Weights of a small GPT-style language model, trained from scratch on English Wikipedia.
Size: 11 layers, width 320, 5 heads of 64, MLP 1280 ReLU, vocabulary 4096, 16.1M parameters.
Architecture: no biases in attention or MLP, untied embeddings.
Training: a variant of SOAP for these matrices, 360M tokens, 2749 steps.
Each number is 500 + 50 x the weight over its row's rms, rounded and kept within 0 to 999. Layers, rows and columns count from 0. Numbers have three digits each. The size before them is the row's rms in percent of the matrix's.

# layer 3 MLP down (transposed), 1280x320, rms 0.0903, rows 863-903, columns 80-159
097:490557467503480535531369507520602471471370486510450538494618458519502466458501538499505488517441523521593543572489392492546501435472524435584442530514535523592544569477534463408486475562471597570454529512455584485511527497484525589630458403
101:494473629464540563388519518453548604434466473495477479470483476466496514557469514551535572500536440517538520483535531425480500525393554426514466483432380484534481507490553510497514435492552472422529427472477464572521498587508533523482495403
104:518522489418459521471475457418388407552561493441517578490536412556514394536489445525437484453494412435485599491446532474570488496509484594518474466564472465558523483577480494554472545506434411543516525543561471382477531429495570474566435483
096:530473469459432575513515370498449389469460477497503463520499529489501478397532520445453447570532495547498438558433456518495560474509451531499449540486444490498474462508396490543575467454506474480535507430464471484513618509578455494597527491
103:554458496510546490490469508531575525517465455408483467509471459496533474525404528517487570506515499498583529489512479416452529462492559473555447504537503470570473455460567434473510505496575534574491563516523542460467540482510464480547561555
097:522487428432511561446482424534472551492448468487480441608507576455477501499566504405479542497539532486507659443425506557500412500526526502398470470429469499472467435450456595496391565469544396489545519475527442489525511497547549607445399535
096:370455499478607458504585457540498429453500463474511495486460518452526528491493533516441585457549442523392524596456551528517516544498476455409450498436449460543555412400490491488531514380509591487521486492452539402582436483501429408460516533
096:583488379515481532457524445515569527575523567516548531523525426454594460504506484509619476425556464476392475555486427609560481466489531455358435396587463523406514528414540493413540476617453540550487492397476517542474398532537413505425480522
096:475515478408515558440450566463486500521548470468430369488525471587408553528554436469463519514470447563445426521476507464531406443510471538487458493543638488526466494569590490475448430450508394548563561511477460523527493623519520471507557550
099:548476489501482534618451480546458481372523496536571488449541524469510536526538413550502492550623547520463522568563510508519402479558396481367450451568478487371411454450388524422496555499423571406462532417408357491521420509442495455505535574
094:580548489600598542565419489461504544546536509533541458492577451538552568544538536654506533541480392493514503505438450473453573494428450444550467496504445531514546471603489465535537525483567505547443534432501529516520562400505498546480525564
096:439472508552486471608537493454463467444491450607506514528436464441515638635444518510538498444498455535508498606510482489493532430467549425422500549432487464550581532528454518457452480434480580558515575480469464525555464484488559471442391378
102:362464490464561468506526455542524551539456464495550551447558454474455479529476505521523552563388583497487446459498478554436522438462525439446502504540411499509504473487536441402495425540607539461448461541513531519472550515522458455460491432
102:440474520535513565504463448502560511475469485553479417521562421433466505475488469458443493504435489444459581463434518474508470552512529505521468542479542523446462547522515533488501400509543457511545457524524542521460546426545499491597529545
094:468506463517467534501461588455517478544556471532575487472467455472462525418500507531456538557447435415477465505544451464505522525497414628546575419571493438510545525556407459498493486494521581536582433558512565518512588577450485424503539520
100:538550468390494506474507556504496568481511391511463479586486478506453523466544406454609544445469511511468556539471516542474436463596502472506472492511549519513466579489506468381506415518479420526465496547487513528471505442452414507470531468
105:467509505536530466492460501481501545512585542547495444411528545560556520490453505495531583551516595440584524498529549592548448523504567493438483454467481417600422457591468501521492476606555552532485535468594528431598499490426524508464541449
094:566547591448441467424496522509479417558478545540564419466429447505554500567466500590512473455478592442397570513554520402499477517453570469454523535628457566643476497486459554564482493448506467524480569576521564596508488506427495505452514436
114:585477487470527473475490495532468535547523519476584560505518483457534506495499507419539483475518470467585542519451552466466531523471532512409411520432501551429509502471481446461515446517541547533533604484491589509457529595473443550429517455
102:545436537478592532520474593498517406435463443477421462477510542557425416505558437501509544561521549565503459538541439548568503590498482541505400492464484529571479539486450513574496491531590510441469509508542501481510472480501406438600448591
111:539420504540470522517583531513533511514557510538483481463430603542500456568551480532388497486505489474445549472465422435601526479508498518522432468553472526499475432540508477531529466464496569552511531469549436452503461463504556454477488563
098:536508490529417433498575476591523462551531520483546482607504421519495523472484519488529557525519456490471621584524465466565507532404503443444544527489496535474496525500475532470536416556546547492450497487529509525517476546411547539473414482
098:532471466533527536558550397478509463500488440480480495533530483513490489469598512588436498455565520529440451460513423473611448548516529464520509551446474425364586389480549508502573451474526540588409560506481549450494495484489471498376457480
096:490502573530545488452528536426529531595502546571488487422509425541376512505586443423481498536414497491525504497456475430529516523451531446506424579453490524504477532438495622478528478571561491485451486511600453488468520577542490542501437378
093:596611436530470407506528424534589520521582452423449467508555516493472401438483520392582489504490437537421505470495537531512445444523480561537466504553412455576461397609585511478505414454611461499471549526523505452465500601600484440481559508
100:532576544495465452492425524577563533535426544529440478477527347517512531522526509611550526493483569542522517513390430357439527452536469501488431462548526442541527472489572489477516485456479428505496421536520574384415420500454533426469501523
100:515464567442559522549435523505423568505542575526486498536519500446463498539485521590492513492534539492570496544541466494505549440492538571438416524499432502523550483457543501497453508511408573511601560476535446446527469575546512459458503465
096:422494470410587585512502505512395395535502516571496455472555451403512512488458535475573525555493498510537538549524449404500409448443531563428564365471582444575445566438468380496579574553455563417496425445432459488526488475426508417565508484
102:433481491582467423709511522446485556451492511454458502469473626457548549463559482616436497520429380572477538470518462489549429648530534461497492524505443500481471531558422563513421514544523459519480461500382480593455420442543510445516460564
104:516409483499463573536548492464495424511469528435512467459466491445462473551467467467581453460486562493490490491487503566551548526563424429506520435460489522467392484582510495449524450468542501529518461539584469530532502408387526471560554558
103:508492424425407505455467488503450557579544502532528473528528481500462471517581461569484398453437460509473494394460560410472468476497445436575520360490486553567513464489522423409464433485477414451449457452491576560599429566487481499555414414
108:491507574502523527546544532568542442514511540440537547455409591515495560403527504592492478541602498478528472443466485532469464461412470531450600504513387471542435441473473505529517518437472485506449522487444509450476531561517463524333533520
093:536488516582442528562538486503479500487432484469576485505584570500473510455458461444576393542486597591506482458594492492494525581424530423626541505418525512529505435373531524455455511496535517475495505411558501433582490473442507487487465525
103:447514577518435499483532422388492480562399512546530562517524489524480513505441504493470432492469514470485497476508478509406496588454517469479424477585488490445516500492521615491552513470422382529548565548445476536476482488581534544464530538
104:437503395492432529472479497472545464503511435509594506415492519462615517390455530510550453561483504533439446537547477498545504456560470558526545504482591460522524388450534598611570544435426450420423556583470527592463454512504460504540460441
096:400547583489563495530503509546524489610572538403455445380491483454547520456459595468509446441497489527447457537596439539458527575511459514459462538471575554550504539506564551435493438469456554516521470481524528427581433453469519397570559507
099:475435455463479520490377489504498509455582455574436546588481560496432532510473536526431492436582449464512495484527424543455547507481559484480555521469500403494539549500442470562480558532494613522605562529518417502497473457491448636480646528
091:408475484487510474533477585508553579480503434502528497517474535383533570539553470520533546435365543423371452465555508555470533561539421515557538513487618521460562528497494590535575551475521571463506588470508483422471551447518516356469512617
091:494428536563445459493458514551516479458442537505492516468436544425482462557405464557503414534517449548452548494437567448476515514445560485539424468493488573523553528524580500426503479519543467482553538512544535453530506476459511479445467535
103:489575529471536432669427521477483434528422540585468486519521538417559464533433488519546447483553535473489488539472506516453557423567535465540487438521567409465539502505494374567543524458523471447514526533530410558503492492493473428542537500
093:554576490524516533493501553563582472502528558540472487525442578527481472426519425527448447492447497430400564475580470570455454603554523523461431436483492493449567595511448487414499486539394557485511475541479462538448537531467485388486474447
# layer 3 MLP up, 1280x320, rms 0.0944, rows 864-903, columns 80-159
093:622396429461544470545507564543441592568547554509490516486469474450477535505446500509552468623507525533477563530417604481577476485383606452521547450566580481453490442448444417395556436523496530475524547549507504461519432507536483395445478607
097:373423538489572465527575499457484509497454410449520531460474568551509495505499404508527573432461547439516482498482523545444429488519546511493564583435498513511457653516506476510512548557471586482454519485438492572550567499518393599469502636
104:446535436537550400505513488465576506569510550457458512557423428513435502584553476483477524459515566485484581554478513506525506569601502439486541550506521500476440527485569558630570480493446501490454582421580460537464549484481486496473483487
097:526562607398406605561558479521544531472467515610557530397531502458490520520547433530488617465445565492494474472399450515472455512526555445404513546396511439504475501514563464534552447484455457468474491524522556563532520391470502527580450480
107:465426492595593520563506491533510456560492491524475463459474531524536523472633401461550393380476497553545531552490523437601470476462421561421503503511524459514521498501488541539543475519417537453491527548459467579546532487492520531492465402
100:564582479502407559497493508513484502527604499439454436550472428564500481592543504441466527395528452527455526507525451467463494582479463490427474560538510423499510430484492483529450431494514420532552510525538434466408515460504579482504511416
097:564493594516503541553529502473432468545578496526486432501482383504555450491536453568609351635447527540436481569467490533599465509548530357447475507452455458528531403482504489531493511480413534578546514523477580467537501537440484502469517389
106:498489497546470501488445398403507508435494487561625481512432591436492420451500534493437462471516458542592596554633437487510458521564612526463424516518569524476541484555481497489509494471525447450496512460529523507462382468563507524365467537
102:428469470442495502497402506391587465447516528440400499511428605461545510504537557509470567486446486483461498513470601513460491504478520523384418421485535517549555603451489466505568461464543397512458522537547481453525466553496487474635540403
091:421379442450504491419571516510613487528390514459506395578480490527533578458519450480374525479502519495564485591501537513523505470566521446507522507528494400447494526452470503542468559504505497449554518464443634453515529579530421503490438521
110:475480598542479515541555520417445491482588584513576478528508534433472604577583476615479426602403489475406456504495567438559528412450451485431488547523486598498485513457432489462487577529527404498433528427512432486412474468558419527610554585
093:520472521398472490503530613546529479473593494557443595578425542557440498587465504450400503557548471512451501503523507486514481576561576453481505414552528458530553461603469539517433589494409485498477569431493547483516515505539452578478554498
095:548478535477427526536435487546496579521638446544617488517539382521505568508403492488431579491539481537416474453455438560494494490564510454553494534532542557548555506610419438517451570438531413499424543472573431522459576506454536523497593517
092:530471486512489468486505531460509487479469510427582477546458437484469493532525426452544471593463478495495520507533473499470529483472535462526506398499483412517479495488430547509532549501623466465548510477520580567436496453486433509498585453
092:497541504388532468557427487551488449470539556480509486509520448529558548553473472510551528538431548461504528452377538474441519512428462407448464530461437473486428484529533493569575556474547591443501530561490428458496544533590525554565481476
108:561459525538525548513480552487564583535485484413545578591529551526459459496418421492538500544516496432526533539475412426477532377516438525537493538493558495477525546540511481504514441494443451521582454524602592533466524507404495521552465469
093:586434495464472547513541454524546570503531483563444460538518582558564507423465459498503447410496478575467473565448540520396548450541513493471536453546484506517558475520495548558440546535525540481441537565378475455444474597531490557538511513
102:469523451635507506519550508467538479485472460467640420495402515544482455546537519504501458535550453595528490542546493597546491502552449469565551558507417494470479481511486472507456472494443421458394531481488450556596459544537518560559477480
104:418587571472468538599493598487534436527452552553498575511531610500521484451599452536453539483529493538455587519447572537486489407461452526512503535503457480440464467531598457505469439500504520469482504516556532505430470521501502517506484589
105:497487528455467461429510525479675465504544553503483514526427525462473523488509469543536443595559604532484460519515531538495537525583603494435544528426486500573515503508517503553462448526462399408502557444560544497556473429456448512474508505
095:621445473507474496563577412494559590536479513524537423488602552448485556439546450478512455465516539467443500514456465571467507542555479551479494443551470537425549503567478443589523495434648589460505551532631433515524457565457540532571531541
109:391511485457461440437433543553461449503521498533576499591411462475539469542455486391535502485498472397504518578500528510579483546607456365557525474600445459488497553571455602384482544476502458489557521507517512543474537494502502450518436553
102:548591421530451569491552504435483606479389587459467503518577536513508536457488398450525438563576511621481458418443508493557487467520500524496467518524453539475420448481443463511419549476587509462465414469526424495494390532417456455518575478
087:490451416457462573571409445463493551533528520515493543483576436558530529445483504379485496571540464601523486445517533491347519479534472458567540504574457464443524443563488514499488522552547566519571504531519533561497450450362477523523485478
107:501482580538512458484442550494562479601495542524470542470444527552435493428452430588481539411516541502513636515460475504502460513495465557499438468515532566440499583552450591581449491596466463528515535484486453523501520510451541456494469549
101:453502525473497370503474415472419495529410589449479485535478438414538483540469586508462490511558504580517416443506426436494490472415428470444447446504436474386463462534462562499421507429539525507505544549449568561483453567482506574537478561
103:572562602597461575463492462419407545485455518458499508560376584492543484453514443503570465467458528521420570497462531516465436511542519348440488613581453477551508399626484482504462433438544488484591565569617488538526476511525444560509476503
099:501409437475569505494528467461522529460469457447538463425517519495496544471454424534480532492540538492439524511435472454473511471531448412604523514504540479456496475499460521421579551476336395549534429426541502601468496532559503486447468494
104:363540491490591476573468476459474514615524498514459525495527534521491498544413408507519508517477496594490565520492453595575500452489521455460458535499479507503541497467471552536495506456540472462467535546472509534460519444459404582512523504
104:544452555570557456495540484449472481443375549549508549505574452485498573599449491443588459427584469451533450478465442445529564506406492437412508449528450450520554485521498481575590487467513485527489542536447494550475616454423467541439508445
110:513495510479554458466373540508510463415516503502435507565452503540551515565558415567514524463529531481501528485523541530481618451492508444436444506501391465471468492501547491562474550487470522547480535513511471472549504532533457490462617584
103:448417477440450523516490535460478488464472440525468664637555473540415496540469522546478451451519431364500579367524453514427527479494551474471421490507503493546538533461533438538514501520478532531482543474473503562413566515574470515549503578
099:492524492465512566496526555498462547497501541468530512444611530529428455437570485444515432592492502571511499494454477429508540518478549544550537425571440507469545500564551486473474491447498504525565478462473400530459455514618465532474454522
098:456447481470439478587491562448505520591543524512511428414456554473521546488413521501481384490484483537443447523490455529558530456567467449618487465468573497516481468554494580482554502454513458541483530647457519509553577548487559431538434424
092:458481469485436570556500557547431526577528527554549604496487520505549539485647545408527502619579488440469526465426429492453563446500574532487438467469501502417483536558546450504453531470516500525449577455472455528516595440509490577438516501
093:543522411533469452524483493439461429458607455437460430492462562540430514540537550450550549503508613423486474489436562540618414583510478481581464544462469504487476476557549503488549542429451607455450493522449581504490436469420575523560406595
103:516601490551487519429576477634431558495546516475397549556476476544507412498493508546534454471567466469418488592522452558448566414414471514472490517488459425515552476526461513451511612479573500518532511488601490484511565520543445557414445472
100:527558491467564484472592563514434536496550511484553464424529501542479521507631472453506506585419457499562481502488455501634394492471462466471549443535478468532490523510395511481483534453481510462500621403456526523500501495532441500519431549
111:446515514505488552459497487432482521527559495441480468512497581551481508593382480535487447528443418421519488540531485450541425391498549570609467513452516477593552466525474522555548455574628434539592542532521508537480563506537482608481522461
099:468443489532517324629571491494474621537478448480539460479589492508534433415548542465487471548572490507578427571550522477597431565504532526520507516486481480543523432453428532468541505476498516553548569464442509467555501489497546503558484543